python train.py --n_layer=16 --d_model=128 --n_head=4 --n_kv_head=4 --head_dim=32 --d_mlp=320 --vocab_size=1239 --activation="swiglu" --norm="rmsnorm" --norm_place="pre" --norm_eps=1e-05 --positions="rope" --rope_base=100000.0 --rope_fraction=1.0 --qk_norm=false --attn_scale=0.177 --bias="none" --tie_embeddings=false --parallel_block=false --init="trunc" --init_std_qkv=0.0833 --init_std_o=0.0 --init_std_up=0.0833 --init_std_down=0.0 --optimizer="muon_variant" --lr=0.00365 --lr_mult_qkv=0.7 --lr_mult_o=0.602 --lr_mult_down=1.5 --beta1=0.93 --lr_head=0.00788 --grad_clip=1.0 --warmup_steps=200 --schedule="wsd" --decay_fraction=0.812 --decay_shape="sqrt" --final_lr_fraction=0.0 --batch_tokens=32768 --seq_len=384 --doc_mask=true --train_tokens=166900000 --steps=5094 --dataset="wikipedia_en"
Each number is 500 + 25 x the weight over its row's rms, rounded and kept within 0 to 999. Layers, rows and columns count from 0. Numbers have three digits each. The size before them is the row's rms in percent of the matrix's.

# layer 5 MLP up, 320x128, rms 0.0892, rows 5-76, columns 64-127
106:494529504509461516492491511487474490529487492521509525493504483490460473471493469506500467518515501523519554444489492557497539481465517530480527509534527527481510521510499473502487534513481525
098:543460510484514468524441505525516465498490519499498520507520508522483521461531481466499509540537486440572524540511545501515514524499524510524472505505526449476501490489511490473489516487516498
104:531490508491503483517497500459525491524517546489545534487531528500492538506447542503513466484523496506502475473481445483511500469525516513480465493502500542484505494496519510530533455514486472
101:495461492530482511481438497496454531466457526535514510526533512494477496554503488548506508485542486513538470494486502484483473514502506494477506508546508522491472545486485516519508518492538499
091:495464513509523527505551515505476494473504474522477484525525492553477532514473490525512535461493473511489545488516528530491505515497496489529512433509533524530542533508537504498504509518550525
099:484474477496523465532532480501463523515473515531481488510502473474496550467455536504489518537488511539496510537492496480516504527483531498500536510492499487498487510538533503532523449519473490
088:498494469516479492513492492478443550509476525532513498525492523513479487456507490494494485493528523533493529504463499479523485499512503453447516490509500517444486453454509473509520561513488493
096:531542523500512488495481458469543456478534497501492459491533471509520480485496497532479516508450489429499517487500483484473455501488535466551529518514536450514473487478489518540494467530484466
093:490507476484492500550520540478472512490495513519469503549482509526492505534487480531541514554516516519475495533526492464514456510518500486510484534506538503523471520456438529538527525505518505
097:503563493497503515505516490488511517526520500520510469454540511485511500450516534504493490501488522549474552509520473478555473496460539543499487495512493494513542503521503475496483553486499483
092:501519522496495463505466497505529490509554496475500495507530526511469458487472490509467495489488457545538516487517498513461509489534551484464498551507493473496529468483502489510525515542505488
093:492535488472481501513475482470510513508518489513514499552514509530520482518485449511493532522518472494498477486530501536467528474502507516500495503499478514467524512459498517523480455485479541
098:457510472481518478488527515462532506484465490586520527466538520570489496535496471446493506521531511515511506516522470516510508468543511510463499471491505499506497472531509497504541524528482539
101:489510466514490473485473531503488492500561473497487461500510510516480481540518509450514528542482534490501521512501481491480469517479544476502528494496494499487510463567527502468511486492497547
104:551479514498450517488467490494509521492467461499491521502528507482482510504535493528513458466516498560495522501486436468485527532516482486509465530512488517500476510463499526493517510525562458
111:502480503513465469479464497460517486534462538490540503499474532564505509520488502529503506514500447562472485479516483507518561512507527500521516524491491475472498492501505482493511445542476486
098:485447558510534523553458484473504462523490520501500491478526486487480506552506518545496526515523470526519472497494522512499553482557508532540522513477520472468490501510498483488529502533536521
089:507470496525471512506507518532453519496477468459516491475513510440493492495506469514487503529546533488502499501495512514502476454503498536485496483463501509524475472470476470513454559540525521
092:507510472425505512518491526510493469465518511466481521491498511530502484541517518549518506485544494523457474487470420486516479496477491486520515477506484495509492529548486517500480492502512492
106:482515492499488492468518510466479462534462465504512463511519513493513443549493450511503487500449542546538511478483487504552513520524481531470509484476508516527502503484532510539495477538474515
097:466468483485524513472535553514538454543501511521507484455507519524504471527499463523507507533515522531534466483534511537490514490567468536543484521502485490520450526534519458502550503527526525
106:503556487504527536511503516463549489523473524507491518457507472476494491509479482485482486521495526528492497519469492544494537483419509482509456474541524501481475496515483454495489534485481561
090:507511455512495494505555494469484505526510537510541495538479527514524513514508472539515484479535508511497500514476487461535517457499492478468522497501491544495480521478535493485513486503522494
093:509481479495518525508471490470497481484485541509499515521519526522523522550486515501498485497501464519519519458552518505547501510531486475504496553518479504489482532465507499519516510495485503
102:490476506510487486479504506546462486504502518502482486530462505510540547465552552498496493492480509511506487530486512468500432522459491505503497513492541477479485545493510513519463471500527516
090:480549506543552529523527497497497531517498489513507479493505478543485512520545520527469498523508479518490507487502528520484534492545508532507492497475515458498542527497498482475490526476489506
088:491525528508529500473491471520500506519482468509499518501501458502562530542484495504507481487552472478485488479478481492502529530464498476514482510511509444526500491500467550446490465498473503
103:514509523495512482504535471481499496507473475502478507494471515527464484523515502519457498526502513447477490524488521453522525510494502467493528514490489498539460444507458544520491484506514517
109:542471476529492497471515474489518499517537476483495533448516476512478456488491486482502503509470544537462510489506482515454485506499522497478490504525519462519560472481471552490463506489527496
099:491506462477480499518505446524483522455502489502507509458492493497527508474500552493512490446501491511500537516547574454543495519511475506482498468516495483489512473490478494536493478485504535
115:500525531517477548461489500527512473495497534525512516475503499504525499509514506504462501512524501540467506468457460530501515489476486456511509490507545495468496496536483531477440483483510579
097:532527515468543531480520470506548438444550547497500501478475473498488510522470485519496504496470533517520521506480525482502519525518511505524485511510487488516430471514496450492480460516470530
098:505481506454506471496505507497521470496524518470519485504473507497494473561473517515525492523508517497521448467484473504492480534516491499507464495526518476532489468527522461531462504520530531
099:528532491518483500496496501538523539526509517491493526467465484488519485511555495563481476497526525452484510534524488496509496554511477540496513484524538509477512484457513540497468510490489461
098:532485518483480499476501480529493487514488506501514477536543481469494510466509509509469437506453488503498506542532480507469491485492482460502531495487469526494542549522456482499484518522501468
095:491497506474551495456484537520512477462489517522486554538537484564517530485507499532466513556506474492503511497521465510498512507461492470507523467489517543534503537504504492484554508515499499
091:524502550547540473497502462480515528509505479494474497539485551470491513485512561492476493497493483478482490530471525531476501471501523486483546465522502539466486494550498515512453494480481518
100:500479473501533484499530497512487488508507494450532463512465509504458509519551438466475505507518506510544456484510502508539507505518507504479520496534483481513525436512491499458514466502476496
097:482514524518534473518494520472507459499515504536509520480518525495534517512435517498511501508485501524515470554471491488472494485493522479538473470511483487520520489486486519470481460483492480
106:534473471507515489451508508534478462475453532491489516510494541522517478564483502486515455533533484475504471509521508486505461501467474513502468473489515472504521510454476523478526514492511487
097:490465514527482486488516464503541518476492510460481513489464498535554550514500507501511510465523507516455449510471461485510503515463445494466515479526513478455510520502488537506504497447533493
101:516490476489464494517496481521483463506520537443518504520499495493484483494519454526512489506491504506512526510514486486485489525465530570477539554486456498528547513484478501439486515497506483
105:493504493527511443509482429479516498505424489523503454522463510511505516506509507490487544521500511488488466497535530513542503463463474450522483470528484520512474519502535484522478469494496487
105:475519549532433525517497480489456496509530515511502544528519535517507483502515507540470493532513503522461489507497514533487520481537485575497513452498497509506470518475503483540475509466504527
100:552538539510506500539527523524501541503490516485510493497507528511526521523476539503515524499502506478477474515519421460455492478492477506514511479505508557474539472483511539500448472480478502
117:510489510512440520503474494517520520470468513489485524501529492505513475519478559486498496541498492472471508523474485491478470465492532509521497480516477468512484487542535465487474484499498510
101:506469502474473526503461487483496478556512485505506518529501519478506508491487535520527505524491453489498478479515482506532511498511505519476525462500521521536475520486484513473503477532557516
099:496535569475535486492532501519464529466513486509477507474501497495500533516511505486487471509472454511504532495522488477498480519489488525508491459486538530510487533544479536486504477534486483
097:519551485466502513520479461474498466484545506530424510512479491495468489498481484506511495525462480498522564504511470497507538502507512506495497512521571473527459509572502521513481518517506524
108:495496466502498464494555526490513530490467521534586455485517510510493478493493481511431458540544527529500510481530486528459463464476502516489509536481498497476524513489516488521491514496536495
107:502523453535551485503479510486490468516518506533488502458507496496493461499496512486485472499461492498500508483529524471486562521484504452509532552540486461509491530513517448471527494503481483
105:501518529473480491485498521490486530501434467473509487490471518506464480514552507513517439475518504519514529429509522482510516492516433474494538489522505487526517476493506533497483510504487507
100:480449496512493480484534470502487519470490522505474493480500487515487500542468501478488522489490501489512509499485519486522535498478519582514500486505534469511529536507495496501489514440499480
097:513506494487468526502533453537505473500527474493533542548503482484512488469518488471478506527491483539530483529531476520506531475472501476493510519468514519464459508474493504443482498505480501
100:483491528510455520537518474452528458435499501455477494492480513491515504511542499504471533424522523525504549504469483522471512518517496470473477506523454489526472519505511527490455520496469512
092:533509485503499494508517502462483478513494517458504498507498510520487503475530492496489487502489486464492518525556491461496502527488506517508497505525507527477515501498492491528509502510528499
108:493510442467482521488507516505518489478520472472452457487535479495506528499516465505503505486475525461545518509508511501516476547479514465538477500500468503521474534472473488478542520498489519
097:498504486497538488533491518518463494533489510498518508514535526536484479532490547515487490522557516479506503488522473520498486496499510506473496518463488526465541470463533503504496534560475537
098:535498465516498481506471490489521485505504500465504538486524493455511545505467484436504532520484539550462528497493499532483506489537511471488482458501481483483507467511509507498518564529476461
101:493483481510515502529470524457474500476483507545508476516497477518480493505457514489525534476514509532512456514504519484522469533516481423512465541487516465514492523497517532472522467462526495
098:506519482498530534497539498503475530528505519478485462510485484521462481566448480517510519492548483483491494470486506505501491455442530486494468490521483492546516494449474511480480499503528480
089:537482504515485442554470493506475529485511516517506520437521496506480486470517476476467499466503528551482489536502502475519509535505511482494515527497523464490536504515454482498459527509502530
100:505491529497481483510504500484543518463477544483460521518492507476447504455515517525527510478486538520485554506484474443511479469543467492510506501502499523529472473493499476492511494536546506
104:494457483494493478511502477535507513523467510500478468525542459483488504483481520477477503562540517527495550517483458498524480504475523521475498479495479529482535477484526492491527527512566453
106:505507472524538485524534493476496487551520527474503458506515520524506508551487488461515515504479513487475517485522494501450452480471549545501504522463508462560487509499467478481536454505482536
097:499495454471508529502481483523536479496495540472514533477478501522491479529481488509513479528472498503513491510504487508433487496515526487518496494506562473525523489497498491499515534489513513
093:445529489529499461505456485503510481486497490488507529480515520472487481465483501498463507493518526525483499522550541529498508512498525498509497515506502460484535491462460469472469524536491496
098:463447492543473493469476532490515531476508479503488496509431498490492445487511495470523560532482475502523470523486538458527515497530466493519505491485500533488489504500535462502529511512497490
119:462543537498471490507502502483506456488521525524466471483509509505521477490476491485498517480510469513459492544472515479469496483507466505532443468488500509447466500495509524506470504442500511
093:474505511464505520501498493458535490468519512525506478487469515484457508491472521511533472535485532506525526469488498494491499529514544519519495556497531475482462529511485485503479499516530466
095:490450529474471489500502513519466477519533518472495515502509489455518442469521520490469523522456505532501490465519523506533497505496517455460516509491509481497502523493523488481535535504493472
098:534504467483492508498475521534493539471561507512496518538479507450474501478511502493541442526488525508511517497515469535466504476508520494480528450534494490464488521487538494510481541494492467
# layer 5 MLP down (transposed), 320x128, rms 0.122, rows 5-75, columns 64-127
101:481494521503486514525478542496495518513479503490525486496493477466492496443501488500481477521482526489509531458513493560474561477458510507458487500520523485455533484497533505521474551526489498
101:488463509516496491495508515483503512476491501491490502519537512544520528491587480448485510536521487460509524517513523494495514483509505507522451524467502473517522490500507498489499552480509437
104:535457455453501485522480487501536511516487506508508527502535480519480477498493537516433482513523488506511521509507457466500472467509489533486468456509506512482496504501477459511565427488477512
098:512469498518486494501455489475473505472513499544467544482514487473482469495497486506527526545507466494513488465493537491507512512524488526458531502499497536465477503494514500507541494526526471
093:520515496486477511496493500508556463449473519468435490502487521518502496512495478481542472500493510496504481526424515556511530503502485478441490496539520473439528562508516517511508524530451498
095:541504509482514518513476502494492459484500493470485472487505508485529504493503511508479438493525501501507516460499475485511489503518504529487474484494550482492507487479467520491492492477541506
093:492489536519492542501487532556507456487497497503471502502532522517518533491475509505518503486482465501504494500539499467496508488482504470547508473501481524540473539521485505496512481495516487
089:482490454472489505493494510544502571523483508512538518514492507460536487510499515516522503465518478516497484550473442515532500522524478492524485486531517548470510474547535504481503518451530516
100:472480497485520460469459481514487484484467449496505505527509539529502493496506528477474460502466493466533484498497497479549464561476494484504529474493522478471476483497465449479533507497507532
095:546482493500488564481468523503481497534504499476535494520547507507558451476526475517478533491513513502463497488512487450550532505499523476506515540505447518497516523478496510471519528482484523
099:527536503482519490509514491519523516447482481522520517477502505488522519509558506461485480548492521472501522542494524498518482508502435499480485519535471503505495468475467471495505521482480509
092:509457521547535534495506523486505519480501551517471498473507456489492535495511523496525505478511524514506492533505476454526484527493479510521476524511523503506543475488472489508514534506504486
100:480494458449483471501538489550510560488519493557474575497514505537464486501472488501497527487493503501542491473494499568494522506474489497528529507484492503502526523478490494527500510505490500
100:468522490501506526486474492505564500522482514504456536503532500495519514522497498485485535517527494528532491511539518523490497511495477515499496497484519537517504509532478541529492502488491466
101:487497509483479465502489496499564517489512514502526495513463458503533526497530487509528505509539498531487498483477473510495454427550465463482504466521496487496517489541481514514544526506482500
109:459509490511514502479511561474513534499519528456466499512472515474473471500490468537478522483534497548457532516485545514491516562524529510466530531485505489484512460500549503450504551481519507
105:523458529499469529500497463454528541461505485479534535529478514485462495525522501500470447504514475486478509517473481503448501513505495532516530528530507518509518512498524483493495544521488503
103:471456495481487477528535499498514461501486527522519533487473485523455497483541460503468513459504496497496507495445512494458493503534548505511496526525463532516531553524492532519520454480512554
093:487494502427486499513477458560454457495509499505512503540539488519495466502523502560506482516480525523477486487497453520508465485472525544480506503493509486508524549542505531522494546504500495
106:481495491490469501495461500463545512482503473541523526535492546505514468553518498502519499495493529520536486528441488519531491510484526511466499475527486545475480521481509470544484527516497532
096:507494490511479488525474466459485514469493494494508479508502498532520497458479534533438474483483496451489536460450541442515476469494521504472523485485500490506507486486529466511508488508454475
104:491561526514503487526529533492538485508510506512523548491472525502531523495480482511510532497529499506504453516482435532492562508468502510483466500534499498516515496531506500508484522495492569
097:512487518453472506512463508524496526475496469468476497480521500482500481495476493419493479544490494507514496509530475520519503512518489515565526502489486519511494485543501492501469510473503527
090:482513473477509528473520510516503497540492458482480502516461524475491498450529516487525528469477481488459492490486464532493495489504484547456528479548508466528499504511491496507447494490492525
097:519503509481465508506492489498488540550531510543508521514477519537492505492544518520529528524501481523523527541465485498496436480476530518522467504490531554505482460541496514487481507518502485
091:515508524468491472497516459491500490487494537487498525486495529474458510484490513455521537479476517494481532477490507512497528500471470474562524465511527502522489507513515513523494481474503469
097:482446491493470537509552495502527483500491528495492488504519539529489448561543546459489487484502515471517519507508500496486480523517446513476531499512490526440510473471502441529468512470520474
101:530516489478485514495530479475510457495502466484492500487483520539482470479509499500460513560495521471515503502516509467499500506494516477521483525515493517491483486494471503525516456544467523
107:518488492495507508510506510505496490535537508516493522441516495489459510434500491494508502516474500467483485501536493488450536511510502478540487480495476456515512478535477552522496469497495447
102:516505513496509494489501513441463475520513527496517469470478488464440541556551467461503526499482504509502506513512495521531489543523519542520465518497494487476505524504476499496510546535474478
112:483514545510454554458526504527482452516501502513547544450491481496535496490515494513461501539503490517461516493465473536500541481466495487529518478504535517496496491543507540489476499468524568
101:418529466470497523488494466490511483527505552495495469536512485516507530482514477514544469507476494502516545506468500482512474551515457535539543495527547495530509452510485466492467495503475537
096:492511449510505496425472550457521514446496508530543549464472487465485483483498482526475466477508481497492458490467481530486491485508525488526481499515506487500509531494482459538462510484488491
096:468495519506483478490550471491507495506489522473476483491534540482483517494494497477516485496494487507469475439479495490480541509535531516478499528470524531487510541592495454529471482469491492
100:505562483472481517488527516522500549536555468505496503485503474519518510446494473525478477484500482508480509502518485489510517517512466537468554443536539532494518534517500479492510486506462468
097:480489515509506511478468513550510528481511506546499486484459506485454501472474542515494456489503510504479528505473502480521464511549521459515487486502461431503507479486516547521491455538507486
093:479479479502456493480511529504486496497511495507499513470499465544472483511522480497502448489511507515555544443437505472508498536461472500506474536516519518505505496507494488500523489529502515
101:463492555473491492492479475495482543536504512473507489495506478555520484493526491529489494513516530482482464457529489511502453498459520542486444498516497473446499483500490538483480509525491488
104:495520515456501475434440498509477533493510536484466524488513485503478525461488535485499469522483467472492512543508524508498463497484524489530522494547540525518510483500538499521522453463545511
103:543456503505508494468563478493440481473456536470483486474484521511466465550509500481510492532522543498475477488549514480511487487473490506488471508484500470501489480487509519495520511521484449
097:490532515536519499502490450457514498462503512511532495534500507464481486518508474556477496478503511495557509495509491502495455445519488527440484497508522469442503493527504512532509505517524511
103:515497472543470494496552522495514517490502499543530498509537523490476501524496530478492491506472513535517489526494554511520508498503507522514512525519510493467514481456505491453515515483480548
108:490488521483522512492468481543519512559492495482494504515518499521534533459489489511498479472476550495540493473521497538499462505496488510491475513506492489545515491456526550511478476504520501
105:469475521482440516521537459498470483522517519519518505522498514458510494498509496489472514479506532522467458514497497510502510464509513512484507498483490527469481472488494542505462497484470485
102:467559532476554468548519530471486518487505517497485488504479521493486513494514506502508487508497454533472500471494499479462488518496497516471531509496528511507543449488510528463439478502470487
111:509483512485479500491454512544509505495509502487487502530497492515504479502461547510447474540521509461466503516506491529469489478511567541539490502547483507493495503520504496472475506496505474
099:526458495502535479501510507545540501500485448501473503523515488521516525500545475491466474503473531495523480519487478506496555456515476517469501521555523505521503465503497478505471503503457515
096:471503502529530481453483480503521486470500492504529461504487469519520515505477498526518498463490507468495527487484481474515469479522550509453497476515494439467478501501485438458477518466463502
101:465471490458503477528492543574528478528451459513538489462522485515493540481492503534477533520517506497509477513502517535490499561538506530505513495492500507505492494517505495528503525482518506
106:537492490511521511461493487526513523525505519466560496457483496497476514492504493501502450490494542501490465547510462494529496487471522498507493500499536489488516519525476508501513492470537529
113:470546472522509517499525483493495509502485506504485492478526511457519489481496532484493499503480524501496511532546510486498567485501544512534505535557487537503507542490515465476493475480458499
103:512509501478499510473472451476504525503470457489501520522482492493477527455533501512521442473500478528491560461520492501458533514492434496491539505497540517513496464512501487502482503439485522
098:510572475489504513529498550520507496524570478514483556529520467509463491515508510480536472491503528480479510500525512516463509532504491456504477493502482535478514526523499500463493500544507461
101:522475522506507478504519516530500508528491492544484461521475472518476488521471511509479472532484494491482532473486469484515482563465521516461513470485485503484503518485518472486541535513517488
097:499496528531487531517519551482458486515506536508433528547507534501500522488487508545465540472510494532459523518531500480448476487501521535494460516502475511495478476500493521530473476495525490
098:528486537490495503487495468532519518488498497486521496473483499494564534482444519446538506462517493534478517515466507544486514488493501497506480478493486485496441489503507499450502479493494528
100:507476549543520506520504467504481472525507532552533545465475533487524474494505512508519513496525491522442482480508475491490526448504473506472503491535478511504516474490532512542475482508499491
102:511514511506535485521480488557459466509498507567507526537482563539478475514491539495509459501532506521483484485534487462491524508494508530536503497518489568510478506449510479521512495518522530
105:525522491543486496485463502476489514539498501508482495484484492510492550528462522480508479535550520502482508452498523507478535491517526474503469498497501525518465492498514509527513550512502466
099:533456447512431491515499531544481478486515464466548514501495539515486532480468506532506541518489515503495544532494483505516487545515502498516500514543500509492491519552493523457506530478476474
099:484468488515471527489460513518547546494497496520497539492547522464507490503509478489501452518467500510511521510488542514513447545480475556457473521518513481465491486510508518507516519495494543
090:515485474471503498457484535475535495505517520548469491505503484514481500487494540532554460514522493491527527466482479485481493461494495510507445486492506502503513513482518527580537547506517538
096:501499463496527501516500518521502557482480508476509539552484464484474552453450498530498554462507473521491518519487533485480483509502487474503471474481512524458488551510512521530565521441467516
104:549511507451469500522515521523512533479526505527468511482523517473562528517467506495521525469530500495503511487497483472496475457494481467523479478504505534510531484459540516501503537514504493
107:532510460492512548469514571523491486500494519516527497500499508525505475521518483478531507472442539486493503472494497509489489482508526504497514511488479505548486513454506462501518451488497525
098:508512540509499458486538499512466514506518466529478503509531478507450497477477486471504508521466469519493509522498519487514511503505501542521487460502458539491508549492527523522477484522461496
092:509517510533513485474482437503532478510466541435535489472498490465478465490497560483513456497512508474478477508478533479465474486506461505447498467517483450466508504512483483469502560521532534
100:498463502518510526484510558510549495495510524477524529536478495514500467508503516466468525554514524506520471519505532515485464518491529500457521489422499528529504482512513500512501523505497531
111:509537482493464518521489538532502478523529489509456509536538495507487512448472488499492519520501485505495484541517478461463526488496511493507478489498481510507479540510544519486504561468494537
099:508506537489439500463484456487465536486470475495469461497528505529473491476513442526484467516531460503487499472505519504510514469473455500496468504513458499508487531506509530514493540513513467
101:458488532512454506541525497511467514518488484501463499497478463471543466461494483499484466476456513524514502493499538498477484514527515476487479540446518530522482528490513458517505496508478440
# layer 5 MLP gate, 320x128, rms 0.0903, rows 6-76, columns 64-127
096:539502505477471510502457489529551497527482487531475451525469494493497493446475502506490505499519493511534490490490510509505498542497507480532549515542487491469492484516501483495506455493538555
103:487530491474501511487501491453536451508528538530471507496457511483522512509472515501465527506464489456478519556523537508507522535543515498550476554529529495522526490480489508471505470478474507
104:492498511502551496465509510467477523454466504482495453503492478511496475559529495519474459440520484494519474491515469474505485516483555453530464536535552492505509505509452497495514482493499541
101:501535519485525525473539483499469494528507461510562470473473493504469454517478466507477518509517485499535542480516524494530470488483506488523482491484505488548481463518510541487511494469547468
099:496497525455499484487519500532518508514536499483536491490484484487503493498479526502447566547533505516513530491507522506529543482505471504493477471511459545531508480502523520494495540525537491
092:528493471506525530504527534555489520507498527475481480513499478494476480544496515511526545540479495520534487514515471534534485486511489528481548494470471521491504505537525481501517490474482519
097:547498485467511497498515518470466535510498472481456491512512480506513480496497474543499527514486487514479479468488486483511484513497520486482565532501491563485478447476480510520482498490492445
098:482502514517495544485508458515495504476542518522514476508478487495481490511458480556523487527500512512510508507490461540456565457491511529488485500539505529515505527441523554508485485458506523
101:497528516479528482517522489495500500530507495500533506522476500492534471513505493486473480556502507502496467510516485490530511492505494487523500510478467508520450473539468453495511474544443474
095:496550501515509508524499487496511515502530514500474561521492472494538488497519484508516523534474466486506513527521515536519468502501483490459482533511525507496496475477481502528546489471498544
097:501497491471471477493538454530492492476558531485497514575486490509509463500499477508497508538482491465516486490513488540454490506479513521516488478487499519486514487477492450500514472519513532
099:536516499509491512491524495479485481488456489461539458478510499489516494535498504536515476482508492510486509510451487459477457500494507502515449504515519476520502510477506527479496451496504465
101:482511525542536491540499488512465515449521517488480511567484494496517503529466506490501513510454551479502536480490482462498485461475527456502508485544508517497479477509520481481508447517518539
104:523493483496512480525509511496500499518515506513462518499472527514528483518527514466456498512502511440526459517509562488491488509478530509494527501494530499510504493477500496492490456524459490
106:469488494481540530519479514498517498472522504484491545479510472486484467458530473497466493477522522506506525533475565486457510538542519481481503528493510497515429474513505547498484513459536518
107:522516540455491511488516459494563510505508464517513513466539471495443433503482528500484485492533474482497493488484495487457554523524503533494503500480532481500503488502482481525455517502529486
096:537532485522529519439488476492549513499515531505504481525535524518509511516479546543520478551478472487479509536537470506502511533458453493517532515520505492441488453517497453502504523495478483
078:504538506495543487518503524468490546483539497507482518459489501515507516508525518514501514472514514479471459525455468454511528518516477487536495491511483503465465502501519493518490455523493500
099:495505496490507516494529508527493509549522479470488508455506476481513480451560551477480499510471494516517458493514506516494502468519492493536533489492524474497525505550479495503518537517514504
099:480493478449504458492467485472499488508437500461523503504506442520535516524469465487460453509475502456506517485464497467499458475461522472510514483495466502498503471486520489557499458501483444
102:507535524486502495507477536528515500540502551506539466544460492505474496480504494521469496528504517497502508504486529464512477481441496473530426497544508530507462532521505506530516496469532511
102:493468502523515446512499495488463480495491558495526514510495537521521522530451501530511520478433491516469466451526476493504517466547488481480463539509507494512480511500510505522475525522488529
096:489533510429501528516487521501485501533460488504464527517468463486532506468499482483519520487511491452444463479473480522523462491488511483430518475516545484505516520510499518503489457511479527
100:501458476489458466524498485525475464506465517545511476516480473498470497498472500499463500470511496533479483454483507535511499540503481486498489511486518480456484534447483503507500525466511548
091:496500560476523519522520510503492490443494480480520510466511518488518495536522450523476510472488510488476531498510454475487503541484529494530474521492511503534529487484488498495549473493531456
092:490440497491448538504549466519523511514511533480461471522501486510501460525548512499504472493501515492520500513483491495521480498486446500472553490495503477452516493483463488553497487466508478
096:487482528480517501472512477543519508552438517486527493504495487473481470487515506488509530496513493499536470499474515530503463470495474495531518450468517468552538485499458513514459488477536465
115:463507531509494493510515489479513511475473479481516454467486493451504533470528491467485484506500491506515554499513529463545511495469492502567496440554500489513487493487488503487488450466496501
106:496470500473509526477527538476484502483496546497524517534504509466480465534488471519502482553525505499542482519493501502522505539500512513514475451512522506503475547497503501494539543488512511
095:527524471484472494478503538504516463536532492509496494532524465497478435530470506520523499532486536559480492471489491493480547523460467459510496531479505524497515507462493503454475498471483513
092:416532471515465518487487490479493531547452510506488504524505506495507500440521518493508470467532449485511516482506475467511466525474473475518510491496516532508560481484494532504474493479519507
097:448526446514493516495512474457473500481491479559524561480498518485510513461544483525468451484494510520484501518491509531537501474480548470517508488505498519481530501477472518554486496439476516
095:495467533532542518474466532517535503491515479451432500544526487496517457529494543558533512512546505473490464482493483570552506483484489504499502499501478521438481525496496504456478482511478456
098:511442527514539499502509477490517474483488527524508468544534494456480497505483522483474495457487472500541520514493536516496511477485513469504489522456457500490492507535484481487496538531521525
111:525559489504505467519531476479472459487514516460480504496516493529530506539494472459527550488502465513524503499465470514502516460445492540470504516503539495475510502490479486465462532487499524
099:510508531544488480501499520491493521513494529521528517509533520480447455442526493488485489538480515510532515472473499540462520536468522496501486500469512516457510512481512511511477520481492497
108:454552495468487505477486531462531508505509462502452543450455521488492477468486477516511432491524501483501497473532526540487471489477482477494504492523507493530555494525488519504499464496510492
107:501510548467521478488485463480496518477520492489496531485458489481495522469532517501507498512497467496482524539501509513532465505463546438483506470534530523505462460519537488537525484472520562
090:499515526502493489469473510544562511488477513523486491522525487511505532467495532522528475479539416539514517485492498501521504551481473514526486485530516501454495509501459476488531485470521505
106:532481483494515526491521485454455474517462472505470523478463499505534527511528488438459503495477468493458500530506507449541529505478485487496510484510462523527541452520459534485553504512507491
101:516473492525510473505560465502474474498506443485509462474491481447505543500477524484498506492520454477506494478499497471511507467476440467517463471519476484470496506514510495513456495537546491
106:501506475538496454495495479425503483455453514478486470474464548475465466526501515525529512476514472517464476478497496499538505511503485466501518495460479516455480478526513479523542530490495496
099:460514518504519447447479523462542516479526486487496544521495515489561495491481477533490541502510467490529502524521538499502502501523482451530526525551499466511509511507463473503547515510530495
098:443474504475472512512530517502515465496491519473508520495493508485434516510520505497534497466513477449498484466516527523509520532487447498538497481439472530495496473526475501515507531531496494
104:542500537526494523475486499449518519446477491488524526470491516501525476546529492497514536472514494494510533490475497450526534505494475510522500515553464492495456472464462511512503502520552515
110:512484470458440484505493516524485491481540499473500481534481531487489507478492522516496481491506460463457473474542526458523487556510514443489516501455485521503520495507520493449488500519493496
102:505504504485442494511529534483510516514497504482479571501513456499512482461505510513523448484524486490477496510509529516483513503473467473510485459523502538527532509473476555510529498518538482
110:496511519500481499476488455478463496477540511462471498551479535499492471529492500472535475496489472484485537503498469498513529446471479468487521515499531513513470526507483512446488471494507502
096:502511492531502535500490488544486496554510539489552507499481501505455505504499477488506483506453516484519476510483501476502487538443537500479523478517504499499465500532482478473504501447570486
104:454529496525528512513496490481505536495496521519475507484495542484513525494472525471496525498497534500508466539528489497488558457479548524517510516547514511506517525498513472516505498498459499
099:481518454501501476523514566483508458485486491518537484496447507461477459512455526467505491537495530496558453513507516513518489490510515500520462479470448499525513531484562527482486525529500517
098:531526463502513483490468502475469506535501496490533482455493548492506546508503460470518507452498510510485480526559486513479529511506473484504482517533497525479493472545510493486447476482483524
103:472479511481499495486509554504484523471494485487476510493482530497478483519472524509486474457509505487507493464502469491493465566527494494503475483501491495516540488535486476530521519487495528
094:461534501509449467508492496476526494471509437451514489492463519492499486497508515506500452500494524523524512523490491493525460511488548474468525499532494477517531531528494495480489475442490467
100:480517484497503487495515519503476506523470512537502531496511521501464498525584488526520468539491498460476507467533474495492471481512451521481509491534543485540549470514477521509488533494454509
095:529540470487540497523497520514470534526503490522452556517544511496493518486437473471475498518451486487533521503515464509493488500505525511467523494537526522471500493521496517500491503487517516
103:489497505508461487497523481474528473535505463468498452439511450515476490519520479502491509495505478546487503507469525525516459478472486482497536502514493468501538512524458539487490508461549472
099:479495529498491424492486478475499514522540488510470543510526478501510515483485497494473516463462505503475533534464540496498528470525497534496558556489507493521522445493431490498497485515492499
104:503488485501495476530533502494511492459513508484522540526470507494500556511477543499537549524517522512496530520531494520519504535486489447509521496523510506536508531530514514461505522464548461
098:496514492514464536509479507502503598491493495517484500490502562496468501508475499498529462530519520517523531512499513522468471527471530574445503516558506483495513503474481496500480516504510516
092:504507527530477467519461519503491545462529485494537505490510484521480508450491466489474487488478504545488517547522490488527506550487522450501526509503499531509526501506490518459493490508492500
101:453484518493525523486473505480553512528450513524534483525538509509501451506474475501545476517504520523538479500504490540498482489500489463566480544487509486481494470478519496484513511520518514
113:471502481520540485506479492482479482521499462477495486532469486503441480466526482508485496546509526535494485506508486512518514532490508485488509499512484511494452466532481516505511482510540465
097:506480527492480492514548497536516494505503520524506467481497458474520498502519501551497497491462503484522456534492497533518481540502458539532521494504495469462511528509532445497513472467490488
095:490495482493481510533479531503546481490508484484470533468526491543527500516490477476532534491540541513498498485486496488500492530489494470518498490515530547497471439488511517496541544495517499
091:508480480501496487518541499499562512469514513451500476512477490543529528527487545513485493483528477487475476494492489453461517500522493482467503477488467461489507487466483496455547527494478547
096:507508480487548505516467532521512478478528512486492544512516507501510468495492540499459474478517529488525473482502503517496465500477509500509506448454530502516493491505454498518467516483484511
101:489541553511520503496498494481480476507503503490520452429486516488489462504505476479479472492500474529468474519461542481467472497492474511481463499529529493479497442506497530519456500448525484
096:521468489482552484536526508492498451501557523480506548477464505503519496494478512465464505509453495473532517514502482507492513519534540467528505545479541469485500492468500492496489489549486504
098:516562472507503487491478469472482518522504525530489496540490496512525533516450486467514483514541467476481511543457484498500481490468501477512504488537494533519506476503510513491479477474495487
106:507470496478490544492460497456508502519474567487534543491491530502529459491497456496482542507494499543523498529526475473493458477564498487510471506499500558534484462504502509505478493485482495